Weights of a small transformer language model: LayerNorm before each block.
Each number is 128 + 32 x the weight over its row's rms, rounded and kept within 0 to 255. Layers, rows and columns count from 0. Numbers have three digits each. The size before them is the row's rms in percent of the matrix's.

# layer 2 attention key, 128x128, rms 0.113, rows 95-127, columns 64-127
106:133183093138122168105103204168147160086144188175112174094142116156097145095149106157095136084137104147224161106121124118099154101092205105133147110080094118181113106165146078115152159107115087
110:156132111138195127069053085119158151115095114125135182171112171125140089130088140191131142067177072134113114170083118157078097128084146098143176136137162111192096120159143083091139125146106140
113:108062152158101109112156126174108165099090139116149108156078107149121158101144155136136175124066108135158145110161177092127116128123141166117105114141167180152128064121127142066136151111119078
122:164103123165163151125154111137118128157188162124122151114192128143149112113139147140111163076144123146074159084102164109089130139114137154092107150097099104138144131153074134125192136130132144
130:157125108076131113113155163146091186155134106116152136133146099152087153051167155133114145138163101123143101066191196141146174153066117180137078143107136185146084130116132165101078085138171127
117:133079129162180130093094172149122151135081172102126139092105130128132071161118109119095112123165136132100154135067105128088100100168127148081131185146099077112096149162108154171151129136132190
130:071106121121187150118111130144198080145118155096125157203125172101138119111153124152109117122138098194091099111193130093151135113132128185081109138153124129123148120047195173154137122106128168
126:135077133112140163099108146132161099091136155152139164121168151133116118119125140156120112149142107087091081097169127135090119079138138139108090139099157076160108174116085169135178078177145124
124:107182107114121065133067067108156108138047131102139165130129042154160122134154099131079159148105129148111110121132095088071132113129094141103186192123123127095098160170098158137156093159122089
123:109120123080102170146117149109128139092144133085104081201169169113127113128192107118130174172154149204126151140139107122151080124100069124110165103142097201156087095153171176135079056181161133
136:163151125104101100126156097086154078152162128065149138164123167118129113127177171191161139100136174112150086118127174136107061115142116177128120105096134050141122130108119116023128132106160111
149:142180109077102096123164077119117105105165124170114096139096117151129152103116133148179163111148179098066113132098135116101130133089107132135145093172172144109123105181121150126118105103122099
127:131144108203147102173114112133165146128148116083125145102120100162079123136173130211086119099115070111143162174136127150176164142142111115102135101160084081121121110105173127116102128133137092
128:102129084183141121156119109146149108165143120154153174137095155115122142156149113102126165142130117087128139086199183083095149146076124180163136098115147223132067144086199089087144131130100145
120:166165176141098122139154096134137140112218144145136141142108126119148133081131131106177097133118133135089095158171131098151184135049101204057084113133150171180117096137186155131079181165079109
119:086136096073164154138144144183203153086174123102124106190154176143157146058135155106105117118167125121071185140141187057199149115130135172111172055142154141055122075137099119170080160143133190
122:088153150177084131089156164158156206117111133162180066121119154124117142108160115102135151125117173125118186081122094099135124130123151151065139114158083128127129123172188088138147136090077174
129:047141099108129129090079103180147096186148125114116161128082133113148113150129114216191134086081135201153144163108117134096171101157097113128119170104105124108140177131108110162125109155164165
118:099142132166184118128156147021131139132098074122105120103148110081109088154193159115085100072133148153141127107146167137159080130104119175135106147053089112055122144105198147140190201129161147
128:112104152151088106137131088158124082106137098091130119128136143142156151153135093114189119107114107144105125134172136127166060099169168147076170108136153158097122068174072154145119108132103133
109:113191108126159179191117117119130159100191129140111128116168095092148052139132166093099127109134102185159134127087161135175193109094146100151166064139184111129146159134161096139094189161107116
133:068133155134111100188099112082142174156083144144120110175163150124134141127147148132090106137125192176153143128119114093139091112170109110074163107093110139124133144128166083104143178121104103
111:139171103081061111178079116129186119159086159172108155146103079195112143106079128144169099130139136167136087126128149090161152155146145076195101100147197132137105162166132114123107159142136077
115:084143154113133082137102111100167074146167126073138127146098201111094170164137132145168108185147134045113093112172111138086082098160167108083125130080205119114121171135126128186128132072133094
107:127172132125134157128130139118138173144120106176097061166106138154152116043094104167092130086099176052110111084127184080169118117160075111151140127129171123157164117133137160113160138150109148
132:185135128106118128150077148137189119118122166090158181087112151172107138176154154128160092133121122144182101100111078153095109123178142082115113141112135151190104125179175135066061072120154176
124:111097173091116148100112104079126072140114138101172133109171120119122142072107131130137126175113163133163147136111133093106154148161158110127074093099080208121139130149129196230088118174092135
115:139134140178097094142147090135146154193157125107130158126135171137119149120138117141135108178115089148085079136115109093053098098158177150094124197050116139141040092132111119100081116188131140
129:132096128130114099111155090132132175148144114093119116127089087118124096128096096169105051098169153085125133142161103166152097095155123136123130167141118089082162168150072135080165133043141152
119:155126152076152155126160148081134098143120098091132116113165098160143106138066113102152120066178160133152084166105164099197107094128124147141100108120098104061149112129135100101080110174130130
125:082134132122120158162109120126159123149111109132058084168198142114105117149192116103190144072140169136159105171148141188142100099118076135144113149093164119112129173096134082139090123104154088
099:119151095128059107146140093155159093089171194166108138163105142152094192155140132130149099167096127170111125106087116107149112087167154074100145124140104097162145129138109196133135106155121137
131:113109089154163166092135163125145114116118108123183113118084193079111153090172134200100140104162180156145134144213059137147181103076092116133155154149087122141128099074167138114123144076150126
# layer 2 attention query, 128x128, rms 0.11, rows 96-127, columns 64-127
107:115105102105126136161054175051122134138129099148070185147147103091140169129076137115166089103112115109084096143124142180158093127121086170171120170166153141072083109097072148128108191130113138
118:127153172156136160148089165119153128103108141175090090142113134106159125138127133106147049152136140092146180167098135150045142046091114050149112157173076118112072152144089098087133106091131129
126:150115125124130125100162133090082115173109147084186173109091119184166087181135171112094152140085160089149115136112126116101137165139128155132070091165174136125122122104145168057132142103173139
128:117129093165082131129140096148118116128150094183121136147064138103082171124140154110125075172155071113102131141176123113117099087163135120147160151134165125103102120127052118133108144101098120
112:202145178161135094124207134136162139128105158094120154187135137168097201140120131106111086115156188117190086094152113158175138114080162107147142101141141144121152139126122245135156129130130135
121:161102184127182147120127164105076079169158128159125171191127119183135108143142187097161176142092130106164138072148115156126090154152069154175108070129132103114125210173101147109119083137135164
129:139133132144179110143140106121101115103160138116076135128127106158142175113160161091112183097114149130178131112125141139190142142109158168190137190113082171097104091089107125102107110110168117
111:138125156160140155109135084145129132110164085142138100126121102158089167105138114103135098185119192167202103131139133120139176198203081165128160080139058144114108112159089108172087121127095145
126:139162129157128127120156076098097098114119098169127138146201100139091135124102134147176181133146102119163142105151111111123101145168158083183167135144116000164090143121133074186130139211075143
138:075106131078151184136097100074087156144114110097165110167195132143091147153059148127114191139161150143132151136096163133186135163178171161131135128130120091087113100123135138094162140088125101
129:080148155158119112097158166089186148131125130139179130097183150145132146127121067172123113139101123132133109119096094105107171164069148104160128186153124201119154146165158192074144148106160147
127:128064145141110174100184166171151125133046122133082136153191082168118081155113150137105074152192123131160108169092168182085130116115145172091162111162177093162138080097094133105193105175188157
117:056132146096073167132085099138137091114188094144107116154122142075118102120137106069159126145123117083142109161089078139122123148158168167159140122169179123099129173250111086123130137125138169
126:078145190111130143164096101095096104150172124151098163174209160152110097126106143119124097127154122138156159110111103093077129089107156100090134142126168106106193114168183121134092152158119125
120:155134092110110131119099120132157130160132142138106109193106102110114151100108154173107112137123065109098131243117134083106155132120139073163127101109208160070118215079160139084114182154141146
098:154164071152122110143183122149109101174142105204144109135134156115110080113129137142062074165124087094162182064151111162099122127104129101142125073138188123147183110111163133114109092150156139
118:205135106139177129124147116156128139162103067059154119194140140108122131139182159158120173116139171111083087108217129165127129156095110124117118088121124145153171124086115150063111094093177135
123:095152177098095142119135147106108125122130164100133116047187172152143098116150129146139116175178162135123140123092109079211136040176135138110126151104134137139128147105159167142144058120118149
122:101158212105183175098128158162145143110173144110154100126153096190150129114141110150140184148109099142128101104064097118091124129122143081112118173151052139168147164136177107126094112149150174
115:140138181112123112113089125065156125096082114085146140069158159128099092130099099132129135140100088145134112154095139126114151126131172098094122069106198111116174133078161139149165167147011124
121:115121139088114131148094116061125053122083088149162145141169140164140070124097084175164175178153163105181059145138149115120147127096092149147098107128119160149140181112127104132209092139088092
108:125128124113083129119107090121125116115154109089109144111131073153187091132102136073058154116072145134117143096147135177170189167124128079076131138100034201079164141147124103132185137114137135
130:143145115076171135138143144140151087066173133117140140185164123139153143169129112144109135096131152134134143079131162176165111153095108148168123150092093124109114135089108118093147120152165107
102:138138152183043139123104092146244134185143098154153065093157066093167123126154098205090142094099117079138104116120145138125133147099125100152129131099139111132146119164154128166098065127110167
138:070102076164140103139139102145120141097148118116072104119140145143094157126051178146178102100113141165149147090160162082140130222137119035095109138082038149102136101090136147177187133157137086
140:156131132115166148174142101179158174201158069123113099100101120166055149140174121084136115103100147110145061114132121105171214180122122133068151119121162161130141161121101156116112117126134123
125:099081111152177187166090118150095117102146155112141148163069140160121100126116135122100097112160141202139151144131128137144128124143106171119104137129092122125041156123120060107152108159127122
137:123156089093138130104124117172140199117122174101136146101054157095077150086117133155139131108169125136184068154147169138170163102106103088120105120060108157119109088160129161162122084089158131
111:085134129052127104158089077103179174160077114117162180102097102119073146104146111090100115119135158157126099177076147154181140149133133089107058149154088097167097100127146098130132181101128099
131:090143135108131129129117174085140115113120106180146080182141104098159073144132157118145162179132133122117104090124160195190099135134146150090142153152114057120169137115116109134076153117133072
098:078126128227137176140149146141134174086142134166089101101097105132160143121144099132121122094115132181163137108164142093108122159175093123089119077084108140109159160138143105093077140146176164
125:126184140065143072143137120060133130173090111192118119118121167118138093110160105096115167117143139087126159147121132088107125105132127181177178099139196128154178131105150138077125094177133129
# layer 2 attention value, 128x128, rms 0.251, rows 64-81, columns 64-127
058:130113239142149173121135121130153125131134101119104074095132101103094127123194139098145085040146154163127101095130145152080133126160098120128143106128135041156152110136064147112189103153180127
051:140119140139132060112127158116191167095135086121105136119089085189124187107144137109154138144106084192153132088203121118098149052138120207201153157145120086124111139038141171108176138097110107
071:121136151144150102182131140127162150108119098118130111070133112080105115160216136142100107082138090098087098097144118117137133123153114180096159149167170057124121111168084123124141122108137111
057:107093129120139121177079129180132093215141107166145075091131144138117135184176115157127150134119130118115119148079119198094135127089122128101116144151093126149128108135087105110145100096078110
055:132113097139170100178162137135123121234108160095080156155134141127099169091112090165118142151133120170106128097158152151137113130102152154088118122083117106107154137119129156113140132088097122
053:144144143103162105140139153080124123126159126088101111109131069093164106165128112105143156113161117082134107153094083130211217160116123163128046138101140076119140066099169114098083139104161083
057:129177111142117157110083136165092155172132073165129116077132124133129066194145186128133111123126165149116126097129154141144121105125121166102150105125118072131150100175098188102177113113115180
064:157128134082135231153139080136125120133159077146085125132134093133107145185112134148110143189155088154057155096067113116130125114120141148081146179112144093082147114184081097128141193180079165
051:131109149080074140155119091107110090030114167140178117132127093146105160150129147104104138146172120135137166121107107117101099144135106174139137098234160070171118071165088163108095155111160086
055:138112099187093053169156119136156109164148113141110075138096123125130154136093163114148150118095122126149175116105147152126127154090131133122093141108114149111099120126110169144147142151112150
051:161089143116182118114138137170120162101121093102160094124099131145145189146113107151123163094086101124133119106165138171174091097194135143114136195114112128097123126174140159089154120142100205
052:139131126096115110101136113116187053153123141101084143148144138124115102143095103111133145158126152134107143110085135108151132173162116138100175113153119166127152090148098132146086123133034175
062:149117083107180142052098101140112084088156120186127122115115124094118089121101163128163116075131123137137111135115107101157116131179111133165045060123090164075115179066148131162127155140126047
050:118196163123212125113129140147116087149100152116178106136074125135183121124174145136069155157100076123179149140132158112121138105123128069164138131150094133125124179177118134133143175095114134
065:118145096141116176127194057109160135148113141148121109108089195096120137166144122107099107134141113163157124165153106167182132121172138141111173154160148119161091112142083158099125130140099084
055:128163071104146081158139128156133126107103142207143135132105101139121153092084151179155075080132152166166182148140100185138123158083098131126122055142141125092119140118136121120077141166054082
058:150137091119180134130117167171180118132089167179187167142127097097091163058173094181091117098096126154140142105104147172091126110106207101099095137076071103112153136093136193138148095138113109
052:158088137129156099102106172179176140155109144154116142140048141175117138109180095124156205083106107148100158130168119126146148107143126174105138079121073195158137171101131138065102105127141130
# layer 2 attention output (transposed), 128x128, rms 0.208, rows 64-80, columns 64-127
074:119126131172124136169115103127129144118173148183125174140137083157124107132125177072122122202099165136088111144121074099125107124120118163134119138148115202134093102130128104113116121152070121
063:139139098137108067125112142087131022104106120146191082060162091115167057134148144112103160061121083095168131103131113088134123149107109091126157099085169116092121121100125108125127109121081136
070:155142153137091114108124112094155202156153087173124110164102130147107073142125134128077115089100120165072114106104126144090125133148133190200140100065135180132114112134132127131150152150139121
066:127092151099094128143079106133150088146118115099159125132059145186071169159077194146092101119083199145176060085117150119199150089147147182128119103146155146110148184056066150126154121166150108
065:091112131143129159139114129126092166054094104122136104149120115111115096161071151111175137129075152121108121154095081155147133179109156079137130153136145144153143133087177135181136106132126203
059:161119150140117121176152051214105142129104131117113117126183142158082096099100091141131123088090091101120101114130152132148107168125126096078168099150110169157118134196115146153150169149146149
065:109076112154148153197126103139169152177154196156085125155131131148150192095132166125101097139120142183104159239139132132108147120170169123137150109105164131086097153101065092176146110154109124
068:091143113155113160141160101156085131106121137135111100163086119129159080163103119071094174099136172082091113099188140153141086116179152133146181120148120181149105183117105147163140111107082115
062:128155141162124142087117177217123161205197185144142123063114145127107127094168121133080166119135145094147118110109104092138123066089151238152138155127081177135143153142139134139099116116110119
061:187115136130126178125091151182074101140080086150150157144106096127138143156128065150067155130136108176138138145135139088096131115122177138190156094175152089130169129111130092126114117129110126
065:146126052185083147127184104174143109159128123140119148133133139119156150184148121182114149124180123141152128117148133122121164164147172133095130076151122100114150152082100172145136111084140014
058:103092162076189142073114096102077157077085096196120104142100148148147104157099146080122099183146143111183114128173164137093143094126137136108090131136178122132087112137102107146146185173121085
066:137154106175091111146111107116155116120113082122150088120103085153149166071143146115130075154103063123145126153121122125150155140145178116119128103143134118197081115180188183087161147113076155
062:125057114189049135074096143135118137149147117150184191175126103159092127084127198163131113170128149089117154201053087106113157116134070141110119145131147144146165105092148207107129075132160133
071:164124146120167183207148114179121118091156073162093113175097161155123113163132148135115112181130113102091087085072133127103137140159117131106097143168167164103147136133142149113130142156124161
061:121094148178098142148098092131143131172159140145099086093113121085138102095133125095158116175127061117107073120086118134126188131193135123166120113103160130112137125125104109098172082148156184
072:115127147161073163067086117145117128124141089149184176113132081172150166172115155109161179212121160169129146111107142112126085102130111139138154164184156121122138063143073094143111116134153146